From a checkpoint of a small transformer trained on Wikipedia.
Training: a variant of Muon for these matrices, 133M tokens, 11121 steps.
Each number is 128 + 24 x the weight over the matrix's rms, rounded and kept within 0 to 255. Layers, rows and columns count from 0. Numbers have three digits each.

# layer 3 MLP down (transposed), 256x64, rms 0.225, rows 28-134, columns 0-63
125103132106138081120102093102134147122137151099153130104132094169117170158151126108128150105119155125117136147105089097123162155111121111146117099180155134152157161124146085105129102128109098
144142123126147128141121115153102119107124106096106138154143130152153123101123127098108153084069123112121128169148172115133110120140140170125123122119149114115112101124087151170165167129114105
091102114127104133089106119080124132110125158140129084068158143156103132146155146115116101100156121125131146160098145096117101094129102130157118139120104087154107126151138134150115116111119144
135130106127154073155133104110140137134090145138122135099121126165127128116174136123088149096148129110129106148154137119170106086138155122157120134138116151114150136101131186150107192157134080
128147152153106120107109088123128096140139066111133150194164106141144133135167163078077096113141129153122110117155159128087142138140142144134109179095135113091118123135100132105115109089129149
156135103128134139127134123155114150169111121160155119147121177127106136124144106110155171134107079151095142112177111148102102158119168138086139100134129111127075118153112134096128114112118166
109126130106097116161101126126157127108152119104148166125104197166151098126090109158138108125124130100116137164110160099163158126143074124155131166136160149085102132123139120149115118142102134
151078151127137139152159118124101126158151061096127154153114085186156154127135133147122098165125121099110121142124089098149116121130112081138099147148149135147141108113115148107119146146131150
145154136167114143147159113116138139159124111093135084133140137112148123115090072106092132116139096124093120168135125148078137133150121139144116158132180117149150132126162161117113105112110163
145123138087096131126131104133104171145114152152158104160148127095145175144113113132119145096087105136122104148102148099125134158130143109162120151155124159143177107119164186116114110138135125
128084114098156126142134095069119135141124084134084155159131121128148132135092129163156117145147191113124128086131115095134146111082114119088162071114146120135110141160119109124140094136111124
140153112134122112154138098121088122151143142116117128115114118178152090117127161165156109162132166155136124141117114121145146142158118101105079143149117155154165159119139080078146111167117103
101121109117101144117145129075118127118105132157120117134104102152111158149101147105153142088130139122132106134121175122160069144109100086146133128133154108136153119131123123146111120132137108
110158169126129097121127126131111124104135123121154142103105132138120097135094087111115117144140098102104178118138167111151122093126094111164126103106068125122155071104122115163112096146133123
130127118072135166117133129100147154091107162134137105113124134117093133156078108125185127122131096091119138167122137138156113127091091154119170124139083144131140121121144097150115140122096159
149134143074121133120109189100104137157102133120119104174179137117148140137148133128139138144125140122116140161120131125133155168136147169165105123140170098106114146138153126060125138131143135
085083104114153157131154147140108115133157112142107138152124149123124103143125114103154100121103129127107122091096106147113133139120171111126120111118131114147112141118140107103112102136120126
137158116125118120104145144119112146122122099134110083144096073160125139158136127111133077100153126155113155105106128107147139106144106108095145172077145119136091103100082187134112131143063100
106100135141121100117173089126170124114101161124181097139128125158131158097135099108127148157111122113125139157132166121149093132066096120170116181121142111106164104116107111158117172147107096
146145126139112096121106142153147161172117139147095160087115112177134081113112133154135138130166134105116157160128141137122141104102158132152100099092100070124106132149100147145129130110114087
140159145152175155120146130140150166130090113146126084158110133108164171138157158165092174097142120134131107120150115140133158107124087100122120123142165098129141155076116133152173184115220125
152067101149128137107139160157122126144128144159128170147089150112131164132138131162081096142091144135148118126145093098105102115145127117119128144145099080089158124109107110135154111157066107
119150116184134168085107099160086106120131123096099142142124118118126130140122150144116070145161144156165090109135118098134142115110121111101118127121089075121105148177113127127131132174165138
122146087121107134126095106127080149103148129160135132133129102129122136110122129133127142144086148105076161131132071146103133140083131125136097097137089130108102165119143115118140111123164141
118137113117134098136135115116165089085147142160119156146119134135135137111169141111105082154144137099113115107145080135158134128068128104159088136153130145131133163106160147138102086142083145
116115142125135151149122124106117125130151104116059057159100153159077141158133106094160107162101128073130112128146124187156156113088123161105103117127148141120120104136152138137136129123090076
131099107089094093169117123123120137161131128170116101146133113150157087160148126119129100156087115099115167156149129116130118093136115116094140109091148124145104155142121109124113074121147108
145155114146162141155079092124076141157133153190120110142136134166168111089113109152159140131112161100130145137128087152155125153111139157165114144165111082120108113105099138128114106138143124
155099078126093140152156110098105135101139151152131120130153140187147157125100142145127106142107170121140086112148146131150107142170146178116169140131184131128122132147120141092090117105130132
116100196112076145128125113120129116159138115166148159153109156158143183145123117139143094145159104152102146123121163155104115145103111127154120143093126123152061145159097105098134096087092126
130116131126142182171117118118104108106115157147118123153114119099104128163117134110150126130116141114180184153144148109126119131143095161117117071138144113102125155171153128099118110118127125
122159123157119105117143154140125143138123149121115144122126151162089132127111125139150093098103112132144147113133161110125117119116152132143150140104131099099144076151150150170146136135163129
154145148138148123117095175157133116116162115121130149129121109108116133132124147140138124111144121110119114122137087134117104124164133145117187126135121130111138124119121130119180144133101115
068157103153130128128189145119088106140129118116136138127131138127095099137103119105138155142098076133119156128159131179138116140126207143133136118119142077108113098132121134167142119111112153
113118133111148144156103195099152118103098101141124123115096146144148150130149160114156128129158158115166139136140147126104198110177154130159143167139134121112139122109136160166136143091138141
128121173134128109136118155127075131130126166108136123172107118100176102165095135099135124126113102108126174117131140111124131116136124163111102112127108184132123083084124142146122121126107113
139093140162171168142099071129156141128118121115122105125157118153113157101111127125135120114155138155124122125057151132130109160149147098127110083147117107125133122128131145139160116098112145
094117081101121087110126147108177135127123157134087116118134129174084154127111116136114101152137137122095115145130098123148143141148156126123116125071123160089133130130201119103135159108125089
095110136118148112156132144165145135155102110143108142114135131140113098139161148103136111149076129102120085078102154124137117113120098150092133101138120112118106127164096155161159133136147145
137113139095096125087167130137154128142106126138090113106129155101098151122134111126141126132109136134108150163144057083128107165147144131131156153118140123137098125077147123127108165112131130
111115103126161094137120148173117067119133112162087135097117112152096107107120140155118104111128094132097110099117149131108122125179139147139118113128126100125138109080085162151175166124149090
095087100165129131146108133096127125120118125098110117109136121118103131173112135100109123116142148082139087107150151065169124114124138135095089135119139121085125111120145099167104109137136103
147119140117162126112122085118096170084146107067137120145138105121151168096115137135146146114166118163159119120161166100139113115100123175136148126153115158127149147143149151183158166137121125
127134124151128127116157149143124082101113160158121184116092095096114128135128123134120200173091125138114140142134117075078129154145155142114124160126126139138139179120128115124152173127152109
140093130127109160165160178112123117141130147140119088112116141121099137118161127131162128144124126119130123168168135100141146133083102116140137132145162074124099165150137123128115118108115142
121109157126105147175131117155141100111146141119102103090126127118136116159146134141127161146111164142120130122152143113140106120134153093062091125091145191143165164128139149121129140084105151
134147148128106130155152138165159148129125124129098132171124119119100121104131128138125110137130115145108089169129103150120134125185156138129070170107156136115196131114140098086131153140185127
155144115167120126148143132136125091111145140154125158097089099106099130146100143135135168093088090130126134146118150148099159164147167121170092123129121148110135161122125168137144150120131109
122136073109159126146153121105172102123103131136122155105147119159170108126126128068132110134104122104126107174144140110121157120146116111158149124133145105108124098073113161144153150107149135
119118140125136124131150134139134117115083118116071093129120116097174111120085142161123118114091129127108163107095145119088107121129181127145112126149133122139136111113091101138172103144107141
119099104125135139162148128110183183121095132121151128092124139118114105118179099161126131113143113154064152111180121094119124190087104087143148101165116181165135127159101149105106159118130106
141123117090124143112108148110114138066106088110110200102127134093176122151134163098135133111124157081096136132148109164127141108109116116113148124120124152145107167124114078128125135133197105
116117100135128131158130145103121109107166160156123146118131122117108152120081125113133127123115174142127116140167092131134103116139173158146158123158153138115181111086160107118118097120095123
121102108136102118092109155145147103111133126111127089146167129161085141165132140083089182161084112182160121124161110129139076109081116112151156132116123155120129098115118117128136130117082103
141129132140109110126083148129128097127126146115125106120126138101107159124171146112146135128119163128113139156158094129130147130114152155172124129118092107076160177128117111067106136134143118
087179105098113141144107131071104126093128131151151062138125173122127116126118128106101124124178097139127179119133140065138147149139126105151115098115139130127118090105119087127130148123127168
151112130138121107129126148089144172105137114125154167148148139122110128143096127107132153100075106096147157173149109113137151127144146128134108086127116091102111148111117115128144134072125159
126161088147141161130099159149147132127134103089114143070141120181141190129146139131108140106125135141134123109113170151120114096158123139130159125079136123101094129101145133096083129169122144
138070118144140136121126136124162112132110167142104135134147140126154157130163145130141154099083182144151118090153147093149153128083137150160102154132130106095109104116122136141098137101148097
074157151127138127106126165153069124142120152141116114154131167156142088113100162139143149126153092140130156161118138134097098103149150144166120101091150098114110130103142159145124143142136164
136140122132149128120137091116127096141128138152110089131153115124133133119113111136146148181109115097173112112134157113078174149130113137144128139165159087124105114156106101158121122074144136
140163143157123067106132163157162136150166148106139098061101135078126123119148154137113158148149117152121152104106131147107131124113124106098101126094107098116179106155136140160131136142150120
159139145113094133154120165132100153127148123121148127149135112117147147121163107113107119125123167126127145169133138132140128125102114154181115140110144134104118095163176107159156102156103156
138102119112144128084134115101103087122100141130111091148094194146142155139093112126154110107150158158124129136155146168113142132147131133153116079123117114138152141185129132127155112122126128
154128121199129119117131096144117135136165160164163154125115130122121104141136172122128115146156119141112120127118076123100131106112114151153136128128115120134126160110108161131162140119130110
120137124116115145094168136096121129157164140129141127109120153081131107157127124125158126108115089102158141109146149092125103155108111167155129120131142130112153075108135095181113094161132123
112127106086143136114152125122148116099114094124112141132149148140162121138135123124146158128158089175160110104117098179130110100110111142137118103109108134124120054097100109137141114124151124
113152106157117163107124138139145135153103129160123118128111134103148131152115114131132132107105143131146125117129060116050136157127107133101162094130115139144125106153173133130122163107127124
087107114143099143108172125139138156123089129121151136105139118161146126136091094106129140126087088110126104138112171117150077112116084115141112126132131153122142118133100145099131113157127167
113142099114128161182119150141137117141145118109128086197125126160100145148147139130035140113117148108132123089132129148118155101130146129123134124113127161121132140137116134114180154085098135
120176116129112100109056131133098134166163127118109129115133119126085145150106173131146153106142143195122096102108130146132183140133136118105129116109091095110137126132159103142129087114158111
130077133143102110114094152118140096117143103111100131084098127130191101130153107108147124109075167108170143145154144156141110144096131164163099147131154104098126127118112082145101099142147131
104134146137112115110136138170161107129085112082132148141165134151126115129188140132150124133162119153168093103090126145082132094131146098101121119085074161126155151128115109095061110139147140
098133135136123106095147143137136154155119105134097125131096127139118082130125116098136120139108142136115117116150119165103182098113148150153111112093127122048147106148148095078102097139139093
105113092122101114152099137144140132162137124100091146118125093135139152142098177142124103103115120178151127166128124144128123122101176139115088185150122094086101114162158120155131135104112136
153149109124139175107135140102152193160120113119147064144125102162129153114168073107144093109121115136132123149147121104056131151159111143128136150145164092124121110102164104153134163106099121
172145139126141125135101141172115145078111109187129103172124125122129154127172122203147125152126162153135140129134119130126134063160177085170088154131147149122144159138110124095144133126126111
107153106164140143079119118135112159131144154100084127119089163117145099152172136110118155100115124121113102167127100132115142120152123101091124129088152142121083159201140114100113102097113152
124099120147131123170136176089158147103108142140131140135127108100134155152113123121140129192168129150122137140157159156133119098140112104128106147184130143102140106108116072156170112158166138
109151087097154154111173151090102117101089133147101121150126116153109134109125132139095134114162108148142106126132139101133116116173114155182127096158119116105128101176121141159138168127151146
170140138089116135133126115136140107148144126144161125146136118154104094114126135149174181121140131134083139125159080130125131113124155118129144169161124152127138128160159148078088130077109133
118116146158182107138092099161122107077125086112100129112092095158153135122172115163135106137100127184121097137154132119127153136140138104108139134106170114109136155095093136151179108097153116
163136112136126140140127127159133134130103117161145149113143105088146116154144096164163145102134130102118145121166087079112128131108125129115153140141133159142143139134126123147105147149111169
121131147128173109146116130144093134160168162131092121098150105111102107145146137092084146120121102117115084110087122146193102069131129139131117131169130106122141122108077134101137143150134179
128131169141105183121136103137114118116126110168141140117151087093111143129139134141123115113158137118150138114127094161119131085096174136118146156129131132113108091138128134147125105142141130
129135136110151123113147144176146083111110106149108101093106119144113081120124123151151136139094157125137124126110137131090102116124133163130111122146050112146136122096078069109095123124169127
080149105101119115111126149091126136084112144139094126152156136162147121131146130105120099173145145120150186146139151120080161124086112151153127120102128135151130099121133116181153125135137131
134135117105123166136172193122104116098076144122095131138183142082128112170119130097177140079129116093154106134132140086136092118138081082160126145143145117107109131161078117106126132113117173
164124137153152097117113118151130103121076064169149129137124091120173098102141102155101178175130086146151154108124144142127164111131131104127084096136124120090150129090069115129141122066121149
099119185122121162117137107135108135179096106140151113118146150104121156078133136082154125141174109176141145087137147166060174114139138101136117158136128071120115142110149154119129126132093134
067112107119098152120115116122097086148085113094126149110116096165091141118144074067136144107146116133137108115107136117096134131150162134150118169115147132133094147096135083152149140161123100
125103136157139147196122149143130136129104112137155128144125115189126087087160132133153149138160147164136134112110154154149126147171101148155117126114112100187080109168153143175136174132132138
148088131173141148145120128122156197091143084165121108116114140125143116154146123132138148103135083162161142126092122146122128113184109124068087126115112129122113090120103107134129143112159128
157131135151104114104106084175144122116113170135136153116153147115131165131169174136116128163138136152119144125156111147123136111111145120116189118102139156121135146151137109112100140127147104
097108135164157118153079153147146152112178114162165171106139155059130143136136104121112105118127089129198156126191090130119116124112136125111098158129126134097120135144096130127118135174086115
120114110103129107147143166148105125169074127089122129126109159160087130133178130094163095123082106113157116136144135173121108113094126136143105120154168105106142141106110122155128121117086132
140123139121117115116142143110117108174153174167120129122122134168140127125135130137101165154142148130155162149151121125128057120134121173182089131142107166140132153149101117119110165186104161
123181122140126153113113080172142120152115116116122128133135186138115112160172122143135123147151134098111129120119071131117132111104151121080142142120146135118120170118134123133136104144161121
120116142121156106141125151129137132088140115087118121129091137145110130125144106173135105126148130116138141103102143145099147153129133103201107186149142125117139106131116120191162174136112097
127142115113094173131112170095106127102130162162105117144135124156165143130134132093147121092137146108140135154135135121145151107121121164144133133151150087165096152120162121152139109093139135
118137072145120129107096132123177113100154133129131122144077135178155128115094189121137154123137181179166097114137159123111136105117063123122146182118130120115145138143120122124086147092119117
122120081176145168138147163139137131111077156157125136163120157099144121109092118087133141110115070148123130130136110164111143132145123144155145124152083128133121159150135114110123103110106136
121132139112112086146130146121153159072153125117123094169040132138070084113172167137110109100127153121126181098148157155111080103139085111150120153143161129135108117144115160158122123128174113
120161121095096119092167088143118201122075117140168101128117139129143130136112118109128105144135114154118148139147103141138178087107123113160131123133139124130125071082114103116125151103157101
120123147095148133071096110150111104155147169122129098099119101083124144155191148112118113110113124097116132105144118183077130080109120149074124127150106109107098118113108145158131122151113183
126143133127102135115153138131121137123096147087154077088103112140092126122069085107146166121132138102139097140131100128082106098153135111125110166159159118107111152126179115074103128119114110
151124115115099153139104108154122154136128147113115139130147133157135146123144141159139128125107144116116171101109101107134118168124142129128151140140115129148100131142110157119109123103129125
# layer 3 MLP up, 256x64, rms 0.473, rows 29-135, columns 0-63
087087186146118120091097141129122140120130114100136116089096158118100093145099124141152176133144147104125117111162095139140153115088116131140100160096137123139152144115154132093131111117137116
104150101117126102169121112113117121120151120122130102123114158091104121118124083139144123119129156135089151122138136141121125115125150155125140106138122125115129199138133116106090137162132106
130108135148116153149090112124131112137141123134149131116113110115096103154154139139117149111106169113135085146119118177145164139136103152110107124135085110138129144099116061164109161152106124
085124147115127123129147090156133153151120132100154131174104136169117106138147167152127107092130094141110172175156158122144147117077144082124106142175166132149162163138150180138114144102128098
143144130128131140132140111137155138164151127135127097152119112084141112151171130144132151096106152112130150121109092081116132118105093157113131163146153133150102174135139157116165137111108129
113128115118150105092106132121083113119149134146107095109105129137072133161132112136141130134133149138108138144132160104142111105111114110134083131114136141160120104132155148149131096126087112
141187125131111091163093131142098132100119141132166092125106118093141104133161115128153080100163147159138124103130140128182104111150120124119181108114152117168104102124136140146130130152134154
110104110086118098153137126102114166143169107099126133085126127101135117090105116113156084123150119135142155119077106121155160076111099125136156152158128117143118102115113150135104110150154133
162124140109171124091096175095130130093109157101142098126077167121151144144130148122186141118160114083120188092094110127142131103119160139113131112085134156143112111126154138130110121128134141
143125130112157125110154127163109109122123126133136125117135140134136066086155093113113137161103113153121114100129155182155084147168161121153139155145112118116100145144168144152172126122141137
142113146097158086129089128156084132138115123165126088126129139131139082123128125091119131112101065113119119105110110106153157102120069114098150121134159131160093087111101140158126131122094114
128136090131135128154155117142115160140117111114114129086119144144122105116138120120138167129136125155111110094133131192148140099131162121112149124124145142101164133121135144141097140143144141
109105061111132136148124131079134141159082127133151190125088119149170116154158133113116126090171126134154106107190093150133135143106105119115104145119081119165127135125150091093144151161129116
162114103134109107135149122117127143103155106119168088122146149109110150119132063159125109141148103167121089130156167166144098126128098112114118123121121108122144138105181144107148132136145123
100138089121144136130134101182126140126110128129108139102141135081095148134119080117143154119107110102114137083123132141148166156104138070108143178099139130122129138120095142130106197132113109
122124153123103141123099120116112111108140082108087101122163127118127163127151165125097160131157145119135121108148111131125154152113146107144145107108115119152114110127148096150091143148099145
156128104099132134147111155148173080120201156116112115139134131181156117095111136111138152165147114078116110143118148156117115145132132144153159126133129155122111112174123130155136107181180095
101101116130157167126115122090115114109154143131129122136132133138173128148107116162100194130157108082126138129170108104160118120146116134094113124141110149142152107153161122114154089173121141
142150133112124139103131139135119129125159139085110089102167205114110152146120150118088134084117128129135191094090166116114109141097128133109144149163114153131123131138102120161115160134154108
152122126177188116128076122166131107120124122132116146127154147120120134174169159089127131149114129130127103142134147175112107168124116117082085143115137155154079092103123093129154096152175077
170119108146105126135130116134112134089136142055138153136119132119143099135099110131124119136140184159080157118113126138172122145127117116159155141120139096136112106126149099138097158151123094
122132131097161139177132144132115143132116189126117135094145132171181119101149127132126152078121142077136116112121105136108136165133125101128163164127141138172159140097075117147147129145130120
144141119120132172172133107156147105128114132104112121122131097109128085143137147095105117146128083100091101147147122099127150150116164114158133157152102158135136108124132108111123134137149154
147130107114164146127135189124137115154122148115124139132150164113138127123106119130150143116144100162116154097152081144134125157155153156122119140106097089145147158110111118121127144155097118
170118099109103134115131100099093130155152132092142127138139100089125181130116094123065177143092139112088141128131120123107085205115141118136162151093122107162112153086142128099139119162135124
132113147134112130115092113125095152100096111150156113140136113097139149113145163137118147127132137142127148086091165120143140144116140119107132155147125107127131135104133130150154108105128116
143145109117132101169118115140096165138130143142115116125114088150076118111098158146087094144132126127175117125133089160179127166130109160127142106120127153140139108106126142145133132125066044
159147121114085085120081097115115198113145143146118124110100163164083146149136128101107116121148106137114138084140140189122130138104096147098134148149127151144136118087150162129157117131169113
138107195153173108143136104145141108100118167095139130191106169111122131151135093129125126120129146101075130114173117135103098137109137131109182155112148127185127191144113125116176089101134112
115151115114180156171109109152145134144094115146123127131152108109133117102112134136099133164167119120122124108135144163141164165165139146124135137140172124125128157107124125108151159112102098
137111117099121151136129115131145154162131155086161114105116091152139120144101129118125159124130161119132100080154098122155161112136099151108098119154129134143098098116086124163130138130116158
121176138153099129113116100140119118142119141097145106141111114140162076111149112112115152120106140131156124135119141088138127120170137114143153157136074126143133105130133148123125157082113158
107142100133134158077089122117134141105158121150138129103191131139111101120124123119163122132182090132169167119078149108127121108161112130157079137161157138149137114119121180144155154136120142
129128135167138140130101170121164144108102090133130145108159131119173082148152119151111099138143081148133144137160116154098108148120104132145106168127117045141155179134170125090119127125131152
143098103126136149131084140122180103155096159142157158113130149129134133087193145118131169097162141120128127125122103122138161147107145116146095123113098124119197154147153111134102100121129159
109097097174061096095134132125165138108186135122124127125118145079127123158143106153106162109132104115133114118160115185128136133138129142144131134127090098144124101130091120132140141133146102
128144131112104130163125114134128126144145109148175168146092135111121091137112120120151113175142104131124111099126124112171134085132113130117134091165167135139136135096081135121121134184165106
130128108092103157122101128108129134114147110154131126101163089139099113106139136108127147146168152100115091123121123121108141117156140149125139153165100089171136098122136076117119078131108128
154209184149143148125133127146120127141087105113099112168158122111135102121132121165140131142141158106146116146133157088146116181119105126084125135166147119153186102136126130163147107160154122
135110129159098120097112146143128149174102115159151113130202134100110143154107124153114174121129112053083143142129095115122140106143119069112127097149128182207139101166128118156106091123080158
136116147125145142154085138115113098134146137141150105111136159074085123107144125109130127127149137103095123131113124119107140173102159172127121145151112115128126144150113144078111142126155136
115156110144098140164096126106137146136172124125109106139135109146159154110152152118050136104124098069111178137154180152141105142106146143145076129105127111116100121162132164162108129164140139
133161156135132078163149180093161143157117112118171090117181174108138108124149146100190145110162112123121126125085106142162162147143125128138128123131149118139160114159127149147134134145148158
127115115103111102147126114155099164116110096159121143102102102119108127103106105113137111147109149145136126120174112174145109138158179142111117164110145129146152173084141148143131152161129092
130158153079123103157112165137165096159113114163113114138149130142147111078124139121134116125136143117097159140082121134135148094134108129111132153184141141132109135117130139113132143166121139
105173113118158135102169103092110141163116139089120074099131124109142101111161143162138141135167113133114125109107117155114093132111147148135115125109134104151177156133108204156163118139107137
085127140127101085106128104127108119124125134107117152103139144139111113168132113121079108112118165126142144128156133128131175102127144130093114137119098147135142159178163140136108116117113165
155130112152146127145121097104124120124141107103142118094069159144129142159114120141141124136101142102108093083154127118146110130129152147116123127159139102126155121079136140100149094145104136
173123115143113167095114120145157101133119127120124148103123176143132171089106124151096122122128126119118126121090112130189168123127094171131107152179113117135095083109109141138089086099120132
150108097118097123082111081206140149087144135135079138127119163113132122145155118127125124118095159125137151102102107125114128086118139170097117117100130155157119119127148117080165166131147163
127093088141181140112145158127135129157126113104130143122116119166123075129135142166093126151153124139123114154118171135120141103155127115110058140117124117131123140098088143130162118107133129
100127149093122105104136187165110120176110141090111149123152115075104115105117158158145149102141131143109106147121130111133129148141158171095183127143124143189178138150100111155128107102142150
116132152166141102105117148098128107150139132080139166169134131088105120169117117119127106118151117124123164107120139100113143171111122109140201166111154165140113156146139091135112130127081135
131136131094142096159098159154120088120119130107126121120155112133150120104143112154100125107121105162092113093139091146142089121126128135144154130164099116100160174116157132081123154141125126
129106127145129097128162129133186106114149138154178164143115130123152137104123101120159151140168112138116099107099133118100094130087157124100130173111115126150173165155161153149078119116153098
117110129123148134134119111142124141133097143125129116103148160083113125131143122160093129090131125152117142143117138142144123127125154135127165150127147096128160123091137149157124125148155125
141118100102113155113135089121173084138131122116151104120128094158160083122058169123151113116100134141078150143159132123120144149156130117172128176144158120150149132093124185145119146076089127
124112105147151142126079123077098120123157134127130124124115131105138097120162123107100143159128129117102123122150130086152136131148166155132086164186116123132138131124143127085131102138147165
134115110095160123107147142137135107142179110130102146151094099128099122178128104145150117101125149151145116112151115123136176115090137141135100095142138081160138132151145131113120126142182114
177138105154172147105128126142107081123146136140129149098108165120135127134185140135120135105159162135117142121133114166147095105115123117128160135134114148121127159125162127138137110125125127
098106142135116153120097124117158113143109140144164111128154116165136116142179154082130138145156137153152097154138144118153163151153129087148131112150117138148110115101123134120096142179181097
157099144121177153128096139142155087168152139083147139126089102099121134107098122116109090127137109145138135120117127111136173117116119115137088104121136106114114175116118112149137109121131102
123130104150164100175119102150095133146162117123146151097158142136127073139150137109120124134094116141127123110127117156122085091113139134139126173141143132107153139127157130121085078135113126
123151128136130108129161134092121134141127158082114151103137141136096105158142147150099102133137121124122157140101114106163112141145110134124110144144121107114135096091181143168140151118112154
125100133093136088160103136127155105129105144127143101110115146122133159136146128121122146145150145106175103090110115126128110114148122144121065123129116135144145135166153112121116149187109147
162125107133137118133152126157150092147099167111159109125134155162113086089108119113147100165142152142140163147149174134127129140110142108127138154086147182077126144123123182125120146164101181
171135108112108154133112095143097131097127136149113097156128152100128125135139118099119128100101161113156134146105121172131115166154102131163146160106140137175174121155132189111175150114148104
089126109099150135105123157119092160119147106113160109124116144140095117155131088148126152125163094125141125133173121141179142096164176150144149130109152164143105119143131134094109103153124124
127135131138101137159173133133126097109114131159122115138128148140144100088116126167090136140166167150124157123118116119126125149120133121131134066125125134133123142096095146170137152165145108
106150148130108106123150078151163121151151108126142186114114137094119145141091124136160101137134109151125086068123144106129131141098105154139119141133136105131140168084082100153091138135130134
148107098100124132100141096168105160163070142127113155144155132146109138120111123159096119160126143143134139095114133127132102137110168134132118144120115136148106150083141126185165112135127110
123127103083149115171125143102115093166162123073124097162178124167106121123104153174105130079130156120094142109128117140115121149097137062146130106125120112118153131102134119137165180135139143
137127084165161110109129110114141109137132172185130118110123095144161119109147176126155143100179124145109123061175117155087154131084121099160136102102132146149146152153121141122125156152130141
112089128138125134100119145129133103146162165083118098131115095133105159131113069143172128128115161118126154074108121131139154109143124145140156143125142108158132132084130135172158124119164122
125093086084122151175137122113154059134129113103106130119156171170138124111129142102164104113124136122109117083091142138128168134145064136123195125128115107103104143150171121125089134128120123
167118146072128142100112156126161107123095169129150126124092110140103122106102095124095123137141152180090149169158143127160173181107092154116121137152109100151105139134141159108161090114148153
116153119125118142134118103098116064181116101112168082184132122122143072158122142144164134130158087101126130137141114169143148110125099136138122077125133115114121115124127111132119122167118125
138122137145106194105153167161131123123123142161114139164198137133150093156114147148094114086086176147149132114102164143174112159090103137153103130114109101134165127121171119144163169124136108
132135124122176090145106137134104156154117107131132149111099144126091123153095120095139140165144130173137144120116152136151088102153144157111124124104119155179138135155173104099114118131133135
202160107147115116151129103139113106111116129145099114150151151102148083139136162145111083132119110118119143145115115131116108138108130136144157132137070139102154111118131149129130118145163072
134152067122118150129127161130095152138140122116167102129141172123111123149136142132087168108116160043105115135118171120130077129100128141103149116106162132210104123109117122128153102141129119
134131136110127124088107126102087146122118127083131094132133137133112086142138146117055114143129100125176121133113099125153109118134113120159141133111143098136221099119141184096111106119122133
111116151072139134113119123152157083179101111117153102089133110151144102110079147163138141134140184137144114157153120113066144145116144127125106140136113148175113127127095131137159146139145122
130147145091146148129139131121107140156141145088098139125110092098140131135123155111142125134105118111118121138100140103165134129102087107177158114135111152101152144106148158102153136149116129
108149121128138125171142123096168132133129070094139081131116142152156111138153130146127152100158125120117092102147125124114135142126128150116119115130100127123186118117068152109133151168109148
145099132134196106137110128126119131162187129115155138120078167111117132153160088144125128135128110129136118116156132156137099093116128133148083172127110086119133164117136134131107108125162096
088111098138082102129158133166115118121172104115119123113110109138091125117132163160116152191130143137104109131079146142067088093125172181103113162129111144162134151113153146133100120133162097
135153122102110142191156110119117072149154142164096084107162079126107149101178100120120162117147127116119152119099155141139179161156130098100148120073142105145125162137124117155109106186097096
087083142124118097130180092123131175109167106103109105134092167159132130177115162122157110137117132147132122101079136112172185111151141167087133136130149130174117156135121113113135128116120151
119124111165120086105150115131145084117125082138109147125114139152078146107113133145175118135160098126139188150131121097120162105127167169090111110107131092172181127132164146132143146160124148
123117120154116157124131172102083061172140109133134120105145094096133123160129102084115117176138104133078184123164152101127115110117123152067126117114111149152125113102120176121101107120147082
127133095099134147090152135117149106111129119128148131165172120114087118128113116136142158134172163143152135155125125129124183142091162107088092130114083131152119105123170135099164100130131118
128152111161162069106174120107135098136114138070143114156089122123132114124144136133141174117108124125125130107118117111119127115120106140145117112086113116140134138119128165166103140098155158
142155121083089108109130119158161134106127087081148153116101117098140105120114141139135104163149167110156124134132146123122162085092117126088112121129150150132170136125134131115148144115100096
174125075145119126151084123129151120128107104130102117134157136122122134116101139099134129091137098126115125139120134114134149104193100141115111069147098087170139136120137125182154104088056140
131118128096131077112081133159107140091099090149134138129120119139110125113114095141150129121112109139124141120141110127158137104093150102112125125144128127144131153109124106148142078129115127
137125075128143107168165140146129092130177134097100133165155110158125145161112148141125132133110091128151133104123085119138126118103134066134139084116094159117163121104136089113114133130122140
142125102105084155097144101103157124132148104129169106108151087119123115142107131099121132144101080116118139152104091123154093141129118209125087127092072125142134109123180128157133093134108138
121102089151173126126115119114143103159155086157139115113162143134077138147111072110105109145127146129122131132187116112129135114136131131137118114155156105146117162115155097109130132156123134
106101094114159106105138145088103109111110145111178088113153119145156100144124142133087075144109067136113139136115149110143108159147129145125152130162148116129133139135128134112151106161141142
095105148151141117137106095144138116152173128086133089170152078159138135143131114102161129146096095162123136125172158125125100133127105142112150133129106091127156115103118103124134109131134139
141155123099105156112118122144143113162143150147167123119166098152145138134121117161146126114113097146137167179104161105158130195180116115168100116088165121138122176154175137098147133138072156
139128143093156090089141141118110104097145162146123155072161080136143130115141152129112162145147157135120166139136147116095118149138114141122158126118175152179101135159145159154128083162091108
084137119140118080138106079102169141144127101103179111148163110175133127131128150098083129135148139160115081136134085154143134135143096104153120086118103146143128125127068113082086106137120130
119112152159125146108135103112138095099118145127129088144167090155122105114179154122119136148138086116113088134116136119094085202115130180130155079134127129176153125126154162168153140118122152
144116132116118097140152124135116117133137148146081141113159105086116117130109162155150125106130106096180117127095124152135114142125119143121131127128113126128113098144123126139144150139131112
156110099108147130147145142133105134161197067088136114156129134117123132092124167127148125142079128102099169094106129177152154112155118120146086177095106110107104096108053103155088120125121158